config.yaml
norm: "rmsnorm"
norm_eps: 1e-05
parallel_block: false
init_std_qkv: 0.0223
Each number is 128 + 24 x the weight over its row's rms, rounded and kept within 0 to 255. Layers, rows and columns count from 0. The size above them is the row's rms in percent of the matrix's.

# layer 3 MLP up, 1152x384, rms 0.0561, rows 950-976, columns 0-127
size [ 99 101  97 102  96  98 109  91  95  91 106  95  99  98 106 119  96 107  98  96 109  96 102 106 105 117 110]
[[113 124 136 131 127  99 101 134 131 113 121 157 110 125 144 126 110 116 133 119 115 118 142 115 159 106 118 133 150 119 159 119 110 106 129 148  82  88 114  86 165 109 115 133 124 174 144 141 134 140 163 120 136 142  82 102 125 181 135 142 130 134 125 101  90 115 152 113 104 113 170 125 102 134 143 168 149 158 112 178 126 116 112 172 109 115 141 120 195 145 143 154 120 145 138  87 112  92 111 163 129 120 142  95 174 138  99 116 137 138 126 119 107 124 103 139 117 101 155 149  50 151 129 149 115  82 154 113]
 [ 64  99  96  91 129 136 129 119 144  80  98 134 134 113 101 151 132 129 170 113 135 134 117  81 146 141 152 114 124 126 128 117 104 122  97 144 115 132 151 106 139  75 127 145 147  99 200 161 113 157 154 118 107 161 125 107 129 150 114 156 117 137  97 101 131 124 148 123 102  99 160 174  61 112 142 131 151 145 109 143 131  87 124 142 134 160 131 181 139  99 106 140 146 108 154 135 195 148 160 126 145 127 152 116  77  93 112 131 142  84 115 103 183 152 131 134 125 132 148 128 106  91  98 113 122 109 152 110]
 [171  58 139 200  99 172 189 100  93 151 148  90 140 139  98 143 127 129 106 147 136 119 101 113 126 140 108 124 120 126 157 107 143 118 179 108 146 135 147 101 153  81 142 126 113 142 113 109 108 146 137 104 109 109 117 126 133  88 147 116 133 107 115 116 129 131 129 108 122 142 122 120 119 148 139 109 141 128  87 125 144 131 115 124 120 177 102 102 179 123 164 126 150  96 131 192 129 112 131 133 117 101  76 140 136 133 104 114 118  88 141 143 124 107 123 118  97 129 126 143 125 128 151  90  91 121 132 128]
 [102 111 161 172 140 157 139  92 173  98 173 127 147 152 130 101 123 140 110  99 155 116 126  89 109  73 110 153  96 126 114 125 135  93 205 107 167 150  81  98 158 131 117 136 119 131 150 132  99 187 126 107 147  93  94 107 117 183 108 158 195 138  95 168 159 171 130 157 139 105 136 139  80 138 147 145 147 133 183 124 168 112 135 140 162 164 147 129 113 101  83 113  92 153 109 141 140 129 132 110 153 139 111 144 110 153 132 128  98 117 141 110 156 131 103 136 129 142 180 125 105 139 109 146 132 129 129 100]
 [125 141 155 104 139 134 103 120 142 108 131 116 135 138 106 131 137 116 125 157 118 108 107 128  74 134 150 137 115 136 126  88 108 102 150  58 117 104 170 108  88 132 156 148 137 126  92 107 150  94 145  85 115 121 116 123 106 131 121 166  95 129 113 148 101 122 160  89 152 101 121 145  99 186 118 139 129  93 134 137 127 136 117 166 151 131 113 176 107 188  70 123 120  73 117 137 130 159 123 105 155 138  98 104 112 146 150  56 130 105 137 110 114 133 161 153  88 131 100 150 134 132  99 140  66  81 190 123]
 [148 101  98 128 141 124 105 118  78 144 107 116  88 106  96 133 130 145 130 141  97  99 177 109 106 165 106 154 117  98 118 133 142 139 153 165 101 113 136 153 119 154 121 105 110 158 112 149 114 149 169 132 140 127 125 175  90 114 132 104 127 108 140 135 125  94 172 146 118 144 152 131 121 119  97  83 132 143 146 111 121  96 106 180 150 150 123 182 164 116 152 125 117 148 135 114 136  99 142 160  97 159 129 117 153 160 142 151 106  89 109 110 166 105 167 142  90  83 105 136 162 113 142 143 152 121 136 110]
 [122 110 119 123 107 141 152 133 148 151 104 124 111  95 114 146 119 113 157 112 111 140 179 132 121 127 158 102 119 142 151 137 127 144 149 123 126 127 134 104 155 138 114 155 126  84 108 171 149 153 134 122 140 146  87 128  92 152  79 118 173 137 143 157 127 102 127 128 120 120 146 145 120 139 137  93 153 113 116 164 109 157 165 148 142 101 156 101 119 141 102 134 140 134 144 168 181 100 167 175 142 124  98 153 100 106 114  99 149 134 178 151 166  92 136 115 108 142  84 108 158 120 109 100 114 161 149 128]
 [116 120 114 160  81 100 137 127  99 134 123 145 111 102 125 132 107 103 136 116 134 143 140 147 109 118 141 149 118 127 120 116 170  94 112 124 135 125 149 155 106  91 121 123 158  54 115 158 126 122 129 106 139 153 141 117 155 147 153 163 127 145 128 127 120  99 102 133 120 131 137 165 128 106 134 150  94  73 106 119 110 115 149 108 136 130 135 138 103  96 154 108 106  66 143 134 198 115 118 136 120  76 141 114 127 165 145 119 121 149 115 130  87 125  93 180 105 112 129 157 123 146 143 113 131 126 145 126]
 [124 159 185 109 125 183 103  74 147 138 136 118 144 147 150 133 132 113 160 118 158 141 130 123 145 132 135 123 119 142 155 107 158 171 148 140 106 146 115 123 140 101 140 150 134 112 104 165 155 111 113 144 141 166 106 143 147 149 153  79 122 111 128 142 144 130 137 171 148 123 107 154 144  97 156 122 179 139 100 112 128 134 165 122 137 130 135 113 181  88 163 124 156  93 175  95 108 120 116  97 158  90 153 157 143 113 108 150 114  95 112 146 120 147 131 114 100 123 131 102 124 162 157 142 101 120 106 133]
 [158 113 114 149 113 148 133 114 104 102 147 155 166  90 126  98 148 137 161 123 109 137  90 138 170  97 142 125 135 123 127 148 104 123 149 125 132 124 142 131  86 121 144 127 158 112 117 106 132 140 120 105 159 157 153 111 110 159 142 112 138 155 110 105 106 141 100  89 143 139  70 118  93 162 137  57 147 127 184 114 118 111 133 126 164 105 118 141 119 111 149 127 157 113 120 121  99 185 150 144 158 147 126 111 116 145 121 141 128 154 150 119 107 164 114 112 106  91 115 137 122 121 124 110 123 141 128 170]
 [126 141 140 125 107 140 135 121 143  86 116 110 137 121 144 133 166 162 131  97 141 158  87 134 127 101 121 106 126 139 140 159 102 144 138 111 149 156 136 111 165 104 113 106 167 122 143 113 162 134 116 110 114  88 103 134 117 137 165  94  93 126 105 159 115  66 105 107 113 174  94 116 153 115  95 130 113 147 120 126 133  84 134 149 160 141 161 125 104 117  93  93 115 125 133 131 108 109 124 128 117 129  89 126 104 117 122 118  89 122 160  86 114 153 127 136 105 102 140 107  99 138 137 118  91 167  95 116]
 [135  98  87 126 155 116 152 151 121 139  88 154 141 142  91 118 117 164 147 123 152 110 111 100 133 144  69 211 139 104 148 181 139 142 142 116 125 138 119 143 153 118 103 157 148 147 153 178 128  94 143 164 149  98 128 116 150 126 157 133 124 168  91 154 135 118 138 131 150 162  91 111 124 119 104 138 134  96 170 196 139 120 130 127 137 140 111 134 159  93 106 129  80 113 129 135 108 107  88 150 145 120  90 145 164 136 113 100 127 130 178  95 126 140 122 112 142 131 118 148 122 138 122 121 113 139 148 130]
 [112 143 126 106 168 171 141 162 137 134 121 124 104 127 124 109 134 104 114 135 150  94 171 120 130 112 161 116 142 119 159 112 139 198 121 124 156 151 103 157 143 140 148 102 145  95 153 116 108 113  77  73 132 163 115 159 105 156 146 144 136 130 161 138 141 142 148 137 114 104 180 170 105 139 127 129 127 110 138 120 115 109 188 116 164 120  96 132 117  60 123 144  74 121 119 141 137 133 161 104 151 129 133  98 126 167 157 167 128 129  74  93 127 143 109 102 101 108 120  71 104 139 138 123  84 102  90 119]
 [199  66 161 121  88 142 140 184 140 110 111 126 132 106 103 163 183 138 101 127 117 124  89 140 179 123 134 124 125 148 145 140 128 115 107 121  98  85 141 118 132  70 120 124 111  73 121 124 139 128 103 147 103 109 125 127 165 133 135 164 103 110  99 104 154 141 134 121 105  88 149 135 171 143 161 145 151  70 115 118 150 121 160 126 137 120 112 117 142 126 112 108  80 147 131 169 119 124 130 127  93 152  80 124 134 101 149 115 101 118 112  81 120 158 100 127 113 100 127 119 129  88 154 140  86 111 161 101]
 [141 125  98  75 110 119 112  99 134 132 128 125 132 118  82 163 112 165 149 149 174 132 175 113 154  98  95 163 100 139 155 123  70 115 130 107 122 125 150 132 119 145 174  43 129  80 155 196 106  95 157 114 125 128  87 135 157 126 130 113 153 125 138  95 128 141 117  96  95 124 133 153 142 121 144 141 123 137 107 156 124 114 152 133 146 124 157 146 115 170 140 110 128 152 134  80 153 122 118 141 160 109 133 102 130 128 152 140 137 122 163 109 158 137 130 142 181  82  97 142 131 125 105 139 140  89 164  75]
 [ 81 151 167 127 182 148 162 148 206 117 109 135 100 144 162 130  80 130 111 142 126 118 143 141 142 135 111 146 152 138 165 155 138 139 130 120 147 110 128 114 157 121 140 131 140  86 158 128 133  93  67 147 120 134 128 117 113 151 124 156 134 102 149 162 120 108 135  88 150 118  95 162 117  90 128 138 127 137  91 151 116 148 147 128 114 199 127 108 110 115 118  89  91  98 136 162 140  88 165 112 151 133 108 132 146 109 128 129 110 130 142 132 171  96 142 145  93  88 125 134 150 108 134 131 106 148 128 160]
 [ 98 114 130 104 135 135  72 125 146 130 111 157 162 151 150 114 128 123 149  95 148 150 138 108  99 135 109 129 108 118 119 100 100 128 148 149 135  64 141 113 148 128 131 113 157 144 147 134 126  92 121 134 151  89 117 132 129 130 123 115 120 140 120 118 151 142 116 152 151  88  99  77 164 155 143 117 124 119 150 169 154 136 128 164 127  91 153 143 127 121 119 117 125 151 108 109 130 124 162 168 166 125 101  66 107 112 108 114 155 141 138 141 102 113 133 123 128 144 116 161  97 178 114 102 122  89 101 156]
 [143 103 103 182 135 158 153 141 112  92 174 106 116 111 134 108 103 157 146 141  88  97 147  82 102 148 161 148 139 142 172 114 130 130 123 135 136 158 138  94 145 132 112  99 151 114 121 144 127  85 150 127 163 134  96  96 147 115  92 107 128 143 128 102 144 140 130 135 111 115 134  95 154 136 124 134 146 122  92 155 120 119 147 135 109 147  84 125 134 155 122  89 169  89 141 133 140 156 111  87 110 108 136 140 165 105  99 117 133  91 105 122 114 164 158 152 124 163 140 162 105 126 122 112 157 159 116 107]
 [129 125 117 119 134  96 153 139 114 158  86 150 102 123  71 163 171 136 134 201 173 143 136 127 145 124 135 115 159 140 127  91 119 119  99 107 162 143 111 127 115 113 160 122 140 158 100 139 115 115 147 142 129 155 129 116 110 131  99 119 141 130  84 157 162 137 128 153 140 120 121 125 129 110 113 142 148 129 137 179  98  99 170 131 151 138 116  92 154 119 140 152  91 107 190  92 136 143 168 108 124  80 119 130  92 101  91 108 155 125 100  69 146 105 113  90 139 156  97 125  90 154 137 143 172 100 111 139]
 [121 133 133 147 112 103 111 142  96 163 116 117 124  90 129 157  74 106 157 172 119  99 135 166  83 166 141 140 117 129 105 155  62 158 124  98 135  94 120  75 125 178 162 118  86 131 127 105 132 139 152  92 113 113  39 143 135 171 123 147 187 174 139 122 143 132 136 126 147 138 146  96 127  91 156 117 140 167 165 151 151 110 126 133 101  91 190 150 166 148 112 134 128 113 123 101 134 154 133 111 147 147 130 131 120 139 137 120 126 147 144 123 150 114 121 126 137 148 193 141 132 123 147 120  97 156  95  88]
 [117 132 163 169 130 117 126 153 108 120 112 117 106  80 130 151 153 143 108 101 118 131 136 143 115 137 129 118 135 145 145 101 136 122 141 116 141 159 140 172 132 103 149 122 125 132 143  80 110 164 170 128  97 114 101 101 137 128 149 149 121 120 110 163 144 112  88 134 131 119 116 116 119 131 156 125 105 126 145 131 127 100  94 185 123 118 157  92 156 158 120  85 122 140 103 113 192 112 144 141 130 138 134 142 152 140  94 149 150 109 104 131 132 173 143 101  95 113 160 111  95 133 130 136 124 117 130 153]
 [125 171 121  83 118  98 167  92 133 115 105 106 136 129 151 132 167 171 142 196 127  77 118 137 120 121 118 125 115  85 137 110 151 194 129 144 117 117 129 150 172 138 139 106 148 108 119 159 135 108 119 152 147 156 157 122 114 168 119 147 127  81 107 137 171 153  88 105 135 110 142 133 110 133 131  92 133  84 128 150 104  64 137 139  99 121 128 133 132 110 106 125 107 132 139 119 178 111 114 139  96 137 149  71  89 111 116 113 127 131 135  45  98 100 151  95 150 144 109 142 117 135 117 128 127 145 109 139]
 [ 87 115 165 146 148 107  98 139 107 108 133  74  88  77 134 125 141 135 133 102 136 104 124  99 138 156  88 121 147 104 150 132 138 135 109 147 143 147 141 153 104 114 183 104 113 146 138 159 114  73 105 111 116 135 112  75 160 123 131  81 106 130 127  97 153 149 130 130 133  76 126 142 140  67 155 139 131 139 172 120 103 153 115 130 155 144 141 152 100 142 131 145 168 109 173 126 129 104 140  89  81 133 153 127  81 127 145 104 142 182  84 144 155 108 164 111 166 102  73 137 131 138 125 137 127 152 112 119]
 [104 136 123  96 120 129  87 131 164 123 135 135 147 110 145 112 175 127 159 125 144 150 139 154 108 101  83 102 136 150 145  97 110 141 130 137 128  91 104 103 154 143 115  74 154 140 121 114  94 149  98 130 144 124 102 132 137 123  89 130 153 157 162 116 105 133 145 155  89 108 158 165 115 100 157 101 146 159 108 142 115  96 201 168 201 118 102 143 130 107  94 119 148 134 121 131 128 145 143 161 151 134 125 153 117  99  99 109 128 113 142 130 130 142 154 136 129 134 113 121 140 134 117 167 111  88 180 125]
 [103 140 140 142 139 149  94 151 187 171 137 165 122  86 130 136 130 115 133 128 153  82  81 129 126 153 142 136 170 110 125 131  61  96 158 105 132 169 138  79 122 147 118 147 133 131 182 124 157 128 161 166 124 142 123 117 121 107 135 136 141  94 115 115 138  89 153 119 127 147 168 143 156 120  98 125 119 106 102 166 131  83 142 125 127 140 109 168 101 134 113 144 176 118 121 143 128 114 114 141 105 142 122 129  96 166 108 134 133 113 143 131 144 114 125 139 120 153 177 125 119 102 117 138 129 136 129 120]
 [120 138 134  92 137 124 113 110 120 113 120 123 129 125 133  94 111 107 129 125 105 137 115 140 107 123 122 118 173 138 129 189 118 130 101 112 121 149 120  96 134 145 120 138 105 117  98  79 129 135 119 130 143 119 202 171 122 122 152 116 136 127 155  69 149 121 140 151 100 146 118 105 137 103 134 165  41  71 127 107 150 137 101 150 133 121 133 161 133 114 116 153 122 123 128 146 129  92 164 113 127 126 129  82 124 188 113 138 171 101 154 138 147 106 136 126 146 115 140 134 114 172 144 167 134 137 127 112]
 [ 93 110  67 123 139 142  90 123 137  61 185 166 104 145 111 160 120 125 139 163  98 138 124 101 113 109 158 135 109 123 162 142 118 153 120  90  99 144 139 166 193 108 107 114 132 137 116 121 105 129 173 124 118 168 120  78 146  65 149 101 157 180 111 117 184 131 162 106 141 115 135 160 116  92 115 109  88 131 113 152 134  90 118 158 144 119 167 138 150 103  87 155 153 159 115 143  97 117 134 136 102  83 109 142 155 130 119 173 151 110 113 164 116 107 114  94 150 137 110 169 156 148 169 128 121 135 118 114]]
# layer 3 MLP down (transposed), 1152x384, rms 0.0311, rows 950-976, columns 0-127
size [106  94  94  97 106  96 105  82  89  97 105  93 104  89 112 105  86 116  80  91 114  96 104 100  98 108 117]
[[154 140 118 124 125 108 147 157 160 136 108 158  84  97 123  94 134 106 184 103 135 149 101 120 141  69 124 111 159 122 162 124 159 103 116 126 143 143 129 114 134 107 103 136 133 132 140 115 134 156 152 119  68 116 139 119 140 139 103 181 102 137  83 126  97 127 161 129 120 125 124 142  96 130 114 148 160 148 103 152 116 166 123 141 123 138 138 144  93 111 178 123 129 128 177 129 132 119 129 176 136  76 102 119 138 117 107 130 150 156 150  94 106 107 111 146 117 170 166 103  98  96 117 173 123  90 158 106]
 [118 144 127 124 150 119 131 120 118 121 135 164 164 130 109  80 133 154 123 130 132 110 154 129 145  79 130 129 139 113 132 156 175 114 104 108 146 106 127 133 152 131 133 135 203  95 135 113  86 157 151 110 124 134 104 130 141  98  77 115 101 115 158 129 114 125 152 110 176 152 109 121  72 158 122  98 106 121 140 130 107 110 108 113 141 168 115  86 112 153 125 119 136 123 151 131 182 144 149 159 162  92 131 143 101 108 142 135 109 125 126 106 112 134 195 144 120 134 104 155 108 103 102 131 104 131 143  65]
 [100 126 132  69 125 132 176 186 112 172 125 128  89  87 142 124 112 136 135 114 108 114 160 109 137 151 116 119 111 109 154 139 181 139 120 130 103 153 113 101  91 142 116 152 169 123 115 134 126 144 129 113 100 106  93 138 124 113 122 126 109  88 109 139  84  99 102 128 160 124 116 132 150 107 130 130 105 109 117 108 123 118  99 147 109 142  92 127 152 181 106 133 129 132 139 138  77 158 145 148 147 122 125  99 162  78 136 108 106 132 122 124 126 113 143 121  97 172 150 155 115 176 121 130 157 118  96 148]
 [116 145 120  96 180 122 122 122 151 119 112 147 102  95 108 188 120 114 145 131  89 131 131 163 144 147 153 128 140 158 115 126 165 131 145 158 144  81 125 129 112  90 118 107 116 138 133  93 146 104 133 164 130  98 109 137  79 107 141 104 139 105 131 135  83 118 124 152 166 119  98 160 167 122  98 156 162 134 100 195 142 139 142 139 106 124 162 128 114 156 122 168 149  88 111 123 154 168 122 113  97 132  89 110 138 129 101 156 166 110 179 166 131 165 138 109 146 108 120 125  91 172 176 109 118 150 143 120]
 [126 163 114 113 126 164  98 126 123  80 126 102 115 131 101 118 130 170 149 137 165 132 123 104 122 171 133 101 117 138 141 100 136 118 115 123 106 107  93 165  79 153  85 174  95 126 130 144  80  79 110 113 106 130 158  89 141 154 137 146  90  98 133 120 129 147  71 121 166 141 104 126 159 104  95 125 139 118 123 135  99 114 106 192 167 103 115 166 169 124 137 118 121 118 136 113 162 106 115 135 137 139 125 129 123 115 152 149 129 122 129 115 131 181 138 132 140 138 125 136  58  91 111 138  88 123 129 119]
 [131 110 139 112 149 140 119 118  89 119 129  97 160 135 138 127 119 124 153 118 151 144 120 121 138 122 130 154 129 108 137 118  56 100 123 140 126  98  77 124  82 141 105 169 101 139 105 118 134 118 108 106 159 129 128 116 171 124 106 115 131  83 137 159 181 167 112 117 135 141 108 124 135 153 108 152 139  92 120  62  95  88 126  87 147 131 118 108  95 124  88 101  69 146 144 121 129 119 131 126 145 134 166 155 104 136 152 129 130  94 153 124 118 111 136 115 141 103 109 145 100 130 127 133 127 116  91  95]
 [152 139  87 129 159 133 114 118 119 167 131 141 133 108 131 106  75 110 101 151 108  98 166 111 114 131 130 102 139 170 137 119  98 105 142 171  94 122  80 111 152 147 157 151 152 157 138  92 136 135  79 131 147 172 100 121 132 139 163 101 109 135 172 122 113 124 151 106 136 128  97 142 143  86 157 105 132 175 128 183 131 116 123 120 138 114 110 156  94 133 132 129 120 168 132 113  98  86  98 119 119  94 130 148 128  88 136 120 130 139 153 103 167 142 165 102 146 114  87 134 122 166 119 117 111 135  88 116]
 [147 146 125 153 177 145 144 145 121 118 132  93 106 153 138 147 139 128  93 121 135 161 109 123  97  94 107 130 129 113 142 140 148 125 174 140 125 132 167 150  99 124 147 130 123 109 107 154  81 146 143 105 106  54 166  93 152 123 135 114 127 141 104 114 126 134 132  82 157 113 140  89 110 129 148 117 143 135 147 130 164 135 124 141 113 137 128 122  78 142 123 145 169 137 149 119 110 133  95 143 137 100 143 114 113 119  96 173 139 135 141 144 163 103 174 171 129 131 104 162  92 139 105 149 141 143 109 171]
 [134 112  89 140 158  92 154 128  73 118 117 192  82 120  70 115 109 137 113 136 176 127 136 153 150 137 115 121 149  87  97 132  96  89 163 120 102  86 137  98  89 138 156 122 140 148 121 152 146 161 141 106 112 116  78 145 143 113  66 132 136 145  88 135 152 106 145 133 107 111 136 157 112 127  76 118 110 109 131 120 161 144 131 150 112 107 123 102 102 121 174 139 128 118 133 160 159 100  98 145 112 128 103 115 125 110 123 107 136 135 131  80 108  81  81 127 136 110 101 133 116  86 145 130 113 153 103 176]
 [104  96  95 114 112 124  71 110 158 155 127  99 114 123 108 115 127 112 104 154 131 175 133 131 160 109 117 120 144 167 144 125 110 165 154 124 127 105 131 124 147 142  96  99 108 164 138  94  76 143 133 143 157 111 171 143 146 115  88 111 129  83 126 125 149 146 127 130 146 129 139 120 126 121 120 141 133 117 131 135 119 102 109 114 137 166 146  87 121 109 150  79 156 139 122 116  76 145 127  96 139 115  95  93 121 113 122 105 106 157 173 159 156 168 122 137 144  66 147 116 149 132 158 137 106 122 128 136]
 [132 157  99 126 157 153 123 113 111  99 135 126  95  95 157 163 158 145 113 108 124 108 136 100  92  88 155 113 135 107 129 154 117 144 134 141  91 126 126 149 135 127 133 121 155 116 132 129 176  72 153 136 128 121  96 149 113 151 163 120 108 139 118 169 123 144 108 111 109 123 144 136 137  94 108 151 160 118 107 100 166 149 128 102  76 128 157 117 116  99 147 113 128 150  97 129 139 123  81 153 126 144  57 126  84 116 143 124 115 155 146 153 126 115 121 148  98 138 123  95 125 148 168 139  89 161 122  96]
 [128 148 171  99  85 112 125  98 130 158 132 134 111 135 177 103 112 139 123 144 143  85 127 133 125 141 149  89 106  74 146 112  87 130  87  94 101  94 127 148 118 180 141 155 106 136 116  94 132 152 173  89  93 150 100 144 115 156 111 109 143 150 117 143 110 138 130 114 112 148 131  94 141 165 139 173  82 128 112 115 132 126 140 115 119 142 145 163 117 152  95 146 104 142 138 150 101 172 115 130 120 114 117 161 130 103 108 141  97 122  98 120 149 170  98 124  94 115  87 163 111 126 159 178 116 101 118 130]
 [119 118 108 115 142 142  79 137 114 128 108 143 106 124 116 129 129  81 131 166 106 116 143 125 149 154 150 122 133  91 148 109 152 122 137  95 152 172  96 165 159 151 116 104 137  91 160 130 110 102  68 106 139 133 108  92 103 156 143  96  78  92 133 111 122 104 111 122 122  98 128 110 119 133 168 119 139 116 156 126 125 132 145 149 140  69 132 154 162 106 105 110 129 103 126 140 112  92 148 133 140 149 106 132 105 161 164 134 119 150  91 110 107 168 126 125 107 133 107 140 108  84 100 124 121 117  96 140]
 [118 152 131 131 168 109 146  98 114 138 114 129  78 110 114 118 116 138  98 126 137  89 133 140 112 125 127 148 109 134  97 126 146 112 130 153 116 112 137 101 104 135 127 135 158 144 126 105 111 149 131  90  89 112 155 127 118  79 141 103 106 142 163  99 151 112 148 169 108 158 137  75 164 183  66 117 158 126 155 124 129 127 129 115 147 136 148 128 138 149 160 160 139 173 149  95  96 158 146 129 133  98 126 123 170 100 122 138 146 114 174  80 145 150 125 134 126 118 154 128 129 170 136 155  88 159 127  73]
 [104 139 154 121 114 134 143 113 147 118 119 133 122 131  83  73  95 109 108  76 131 122 156  90 146 172 119 119 103  60 145 129 152 154 112 113 132 125 118 133 126 124 172  57 126 125  91 127 100 151 120  64 112 146 109 125 164 106 121 133 119 105 167 111 133  92 147 144 193  77 116 163 138 100 118 141 166 113 130 146 137 132 108 147 118  73 129 181 142 193 130 117  84 100 134 145 150 160 154  98 126  76  97 126 135 136 130 150 148 146 133 139 172 117 115 153 124 156 164 129 157 107 114 114 112 117 102 134]
 [143  91 113  99 147 128  94 140 120 107 148 109 103  80 142 119  99 126 147 127 111 153 167 116  67 169 143 176 138 104 148  95  98 138 146 150 167  96 120 144 138 153 140 141 132 109 154 134 132 115 127 156 122 139 143 142  97 139 111 161 120 147 118 152 102 186 131  96  95 130 111 210 113 111 146 112 120 105 121 135 118 138 120 113 113 113 147 125 115 100 124  90  92 102 129 138 134 154 168 115 159 115 121 140 131 136  97 154  64 139 165 141 138  92 152 158 131 120 125 124 101 114 121  97 111  95 149 148]
 [132 158  92 128 133  84 115 117 133 155 148 116 124 116  91  92 157 144 146 142 123 121 129 151 121 173 117 114 140 145 104 132 149 129 119 106 162 153 112 106 173 141 141 159 108 114 138 100 145 127 131 138 140  84 137 105  88 120 158  84 100  92 146 100 104 155 104 109 146 146 123 141 142 163 108 148 114 125 122 200 155 120 115 112 128  96 142 124  97 150 111 111 118 139 128 168 121 165 116 145 129 136  87 100  83 134 151 115 133 148 117 183 132 134 102  95 148 154 119 117  92 133 183  96 109 125 108 195]
 [101 134 131 116 101 114 126 117 127 117  99 156 104 141 178 138  95 121 134 166 139 134 100  94 134 155 109 151 121 156 169  71 118 129 137 138 132 116 156 103 119 133 139 121 112 148 118 163 159 102 122 116 108 138  93 106 157 130 174 153 104 141 165 123 141 171 149 108 104 135 156 164 175 101  96 156 104 184 145 153 153 110 150  79 135  76 175 114 109 105 143 131 127 103 117 122 160 120 119 129  82 120 106  87 164 122 127 162 133 137  88 155 105 144 137 146 142 185 124 138 111 158 156 158 132 137  89 135]
 [169 116 170 126 138 129 139 140 124 125 118  91 111 132 135 128 174 161 112 156 131 141 126 158 109 172 115 114 169 157 108 114 127 136 137 123  60  92 159 129 146 173 116 139 131 155 122 169 151 150 132 109 148  72 193 120 128 146 141 118 122  98 119 136 166 124 116 112 128 115 140 160 102 103 107  90 120 177 124 150  89 117 126  96  93 169 127  91 143 139 134 109 112 130 108 112 103 128 151 126 132 118 143 149 120 147 106 164 124  87 128 128 155 139 125 122 123 125 142 172 168 186 136 103 157 116 112 142]
 [150 147  37 187 136  65 185  95 118  97  42  89 123 135  83 141  90 113 115 104  97 142 111 132  71 136  97  95 164 135 122 152 143 128 165 130 103 127 113 111 141 143 131 114 138  91  72 121 164 122 166  83 119 127 106 155 122 156 147 124 108 166 109 130  89 139 106 144 167 180 117 118  81 131 111 161  92 147 133 119 127  88 131 131 117 118 118 120 148 149 135 147 163 108 170 102 103 113 104  88 138 157 132 157  87 147 143 134 128 108 129  98 141 169 115 201 149 169 139 107 123 142 144 116 118 121 165 144]
 [161 143 162 135  97 140 161 125 102 114 117 129 160 152 124 121 127  92 111 108 126  92 120 111 143  98 124 109 120 160 149 115 148 133 106 171 127  83 128 145 106 177 157 135 158 155 187  89 146 179 138 106  93 108 163 154  87 174 119 136 124 114 147 136 143 131  73 143 118  94 152 107 128 133 134 129 132 133 185  96  78 106 130 156  98 139 113 130 139 159 117 154 130 115 110 141 121 133 120 124 155 121 120 146 111 162 101 138 161  98  62 138 171 144 148  66 125 156 162 105 138 103 144  78 142 137 143 141]
 [138 121  88 101 112 115 127 118  95 133 128 118 138 123 146 159 127 109 103 151 123 126 153 128  81 108 103 143 104 141 127 142 185 106 155 156 118 106 111 106 129 161 148 121 115 120 111 126 108 125 134 121 146 162 128 165 146 142 133 140 101  67 119 159 139 176  86 126 116 116 116 123 139 127 138 104 153  93 180 112 110 123 152 117 108 130 150 114 140  95 136 124 107 170 139 110 121 124 120 123 113 136 102 125 167 148 119 159  92 112 158  99  84 120 108 147 121 126 147 125 149  87 114  90 148 166 136 112]
 [131 120 128 115 152 150 110 131 111 127 145 128 172 133 149 103 109 109 171 110 114  82 142 137 160 149 107 124 162 103 118 142 110 131 142  94 109 147 138 119 120 163 104 185  98 151 196 143 130 130 164 142 137  67 134 115 124 107 132 145 120 143  76 102 114 126 116 172 137 167 124 150 186  95 119 159 152 138 121 119 113 118 118  96 146 142 149 141 151 188  97 112 118 121 172 112 107 127 178 142 164  90 130 114 136 124 152 110  96  94 113 137 118 132 125 144 144 117  96 124 139 140 123 141  95 151 138 166]
 [129 139 143 133 156 105 113 134 131 134 143 168 164 121  84  85 137  98 108 125 114 133  93 111 102 123 131 100 157 143 122 151 186 104 113 146 111 103 162 113 147 148 113 128 152 142 128 125 115 145 113 120 150 106 138 153  99 124  78 121 169 135 146  84 112 129 143 148 156 150 119 176 109 124 174 140 125 122 141 159 139 144 116 119 101 152  94 127 154 144 138 138 124 163 133 150 160 134 189 104 142 126 138 122 106 136 137 176 130 125 112 105 134 135 102 152 129 173 129 109 164  64  95 133 138 166 107 122]
 [157 132 157 136 129 110 184 144 132 101 139 143 126 101 175  96 105 111 149  84 118 121 135 168 107 113 141 123 143 129 117  84 115 116  91 155 133 145  98  77 161 125  98 123 111 123  79 112 109 153 132 142  81 137 146 131 148 138 150 118 149 117 119 135 155 109 147 162  74 134 113 152 180 130 136 132 124 129 139  79 184  87 143 134 155 156 134 152 114 138 116 162 130 145 185  96 117 148 156 172 122  82 161 139  91 174 126 155 122 102 134 149 160  76  90 117 110 169 116 165 145 142 126 148 147  98 126  99]
 [164 169 158 131 115 114 148 117 145 133 160 103 103 144 116 136 125 138 131  76 149 191 132 158 193 148 159 127 115 129  96 102 131 130 106 131 121 140 174  77 134 152  82 128 104 148 127 111 168 118  99 153 120 136 115 161 148 136  88 140 111 142 107  85 107 137 113 138 114 112 116 104 124 130 184 165 114 165 157 130 109 147 144 121 152 159 123 121 149  98  87 112 138 147 113 158 140 139 145 205 135 115 102 141 122 134 115 122 160  90 121 152 140 110 122 141 132 120 165 145 143 135 122 124 121 128 155 121]
 [118 119 162 110 136 141 170 135 151 145 109 134 140 164  89 123 133 101 101 143  93 131 118 130 116 127 117 158 109 153 130 162 129 171 110  68 125 107 112 148 185  70  94 148 155 117 113 117 130 147 134 139 139 134 122 131 158  95 147 107 107 147  75 124 125 143 129 128 112 111 119  83 147 113  91 149 160 107 154 148 129 112 120 127 123 135 115 185 159 111 106 139 147 121  95 118 131  77 119 125 142 117 122 137 163 106 115 118 126 106 118 169 164  87 114 117 137 165 152 114 110 154 138 123  91 128 146 165]]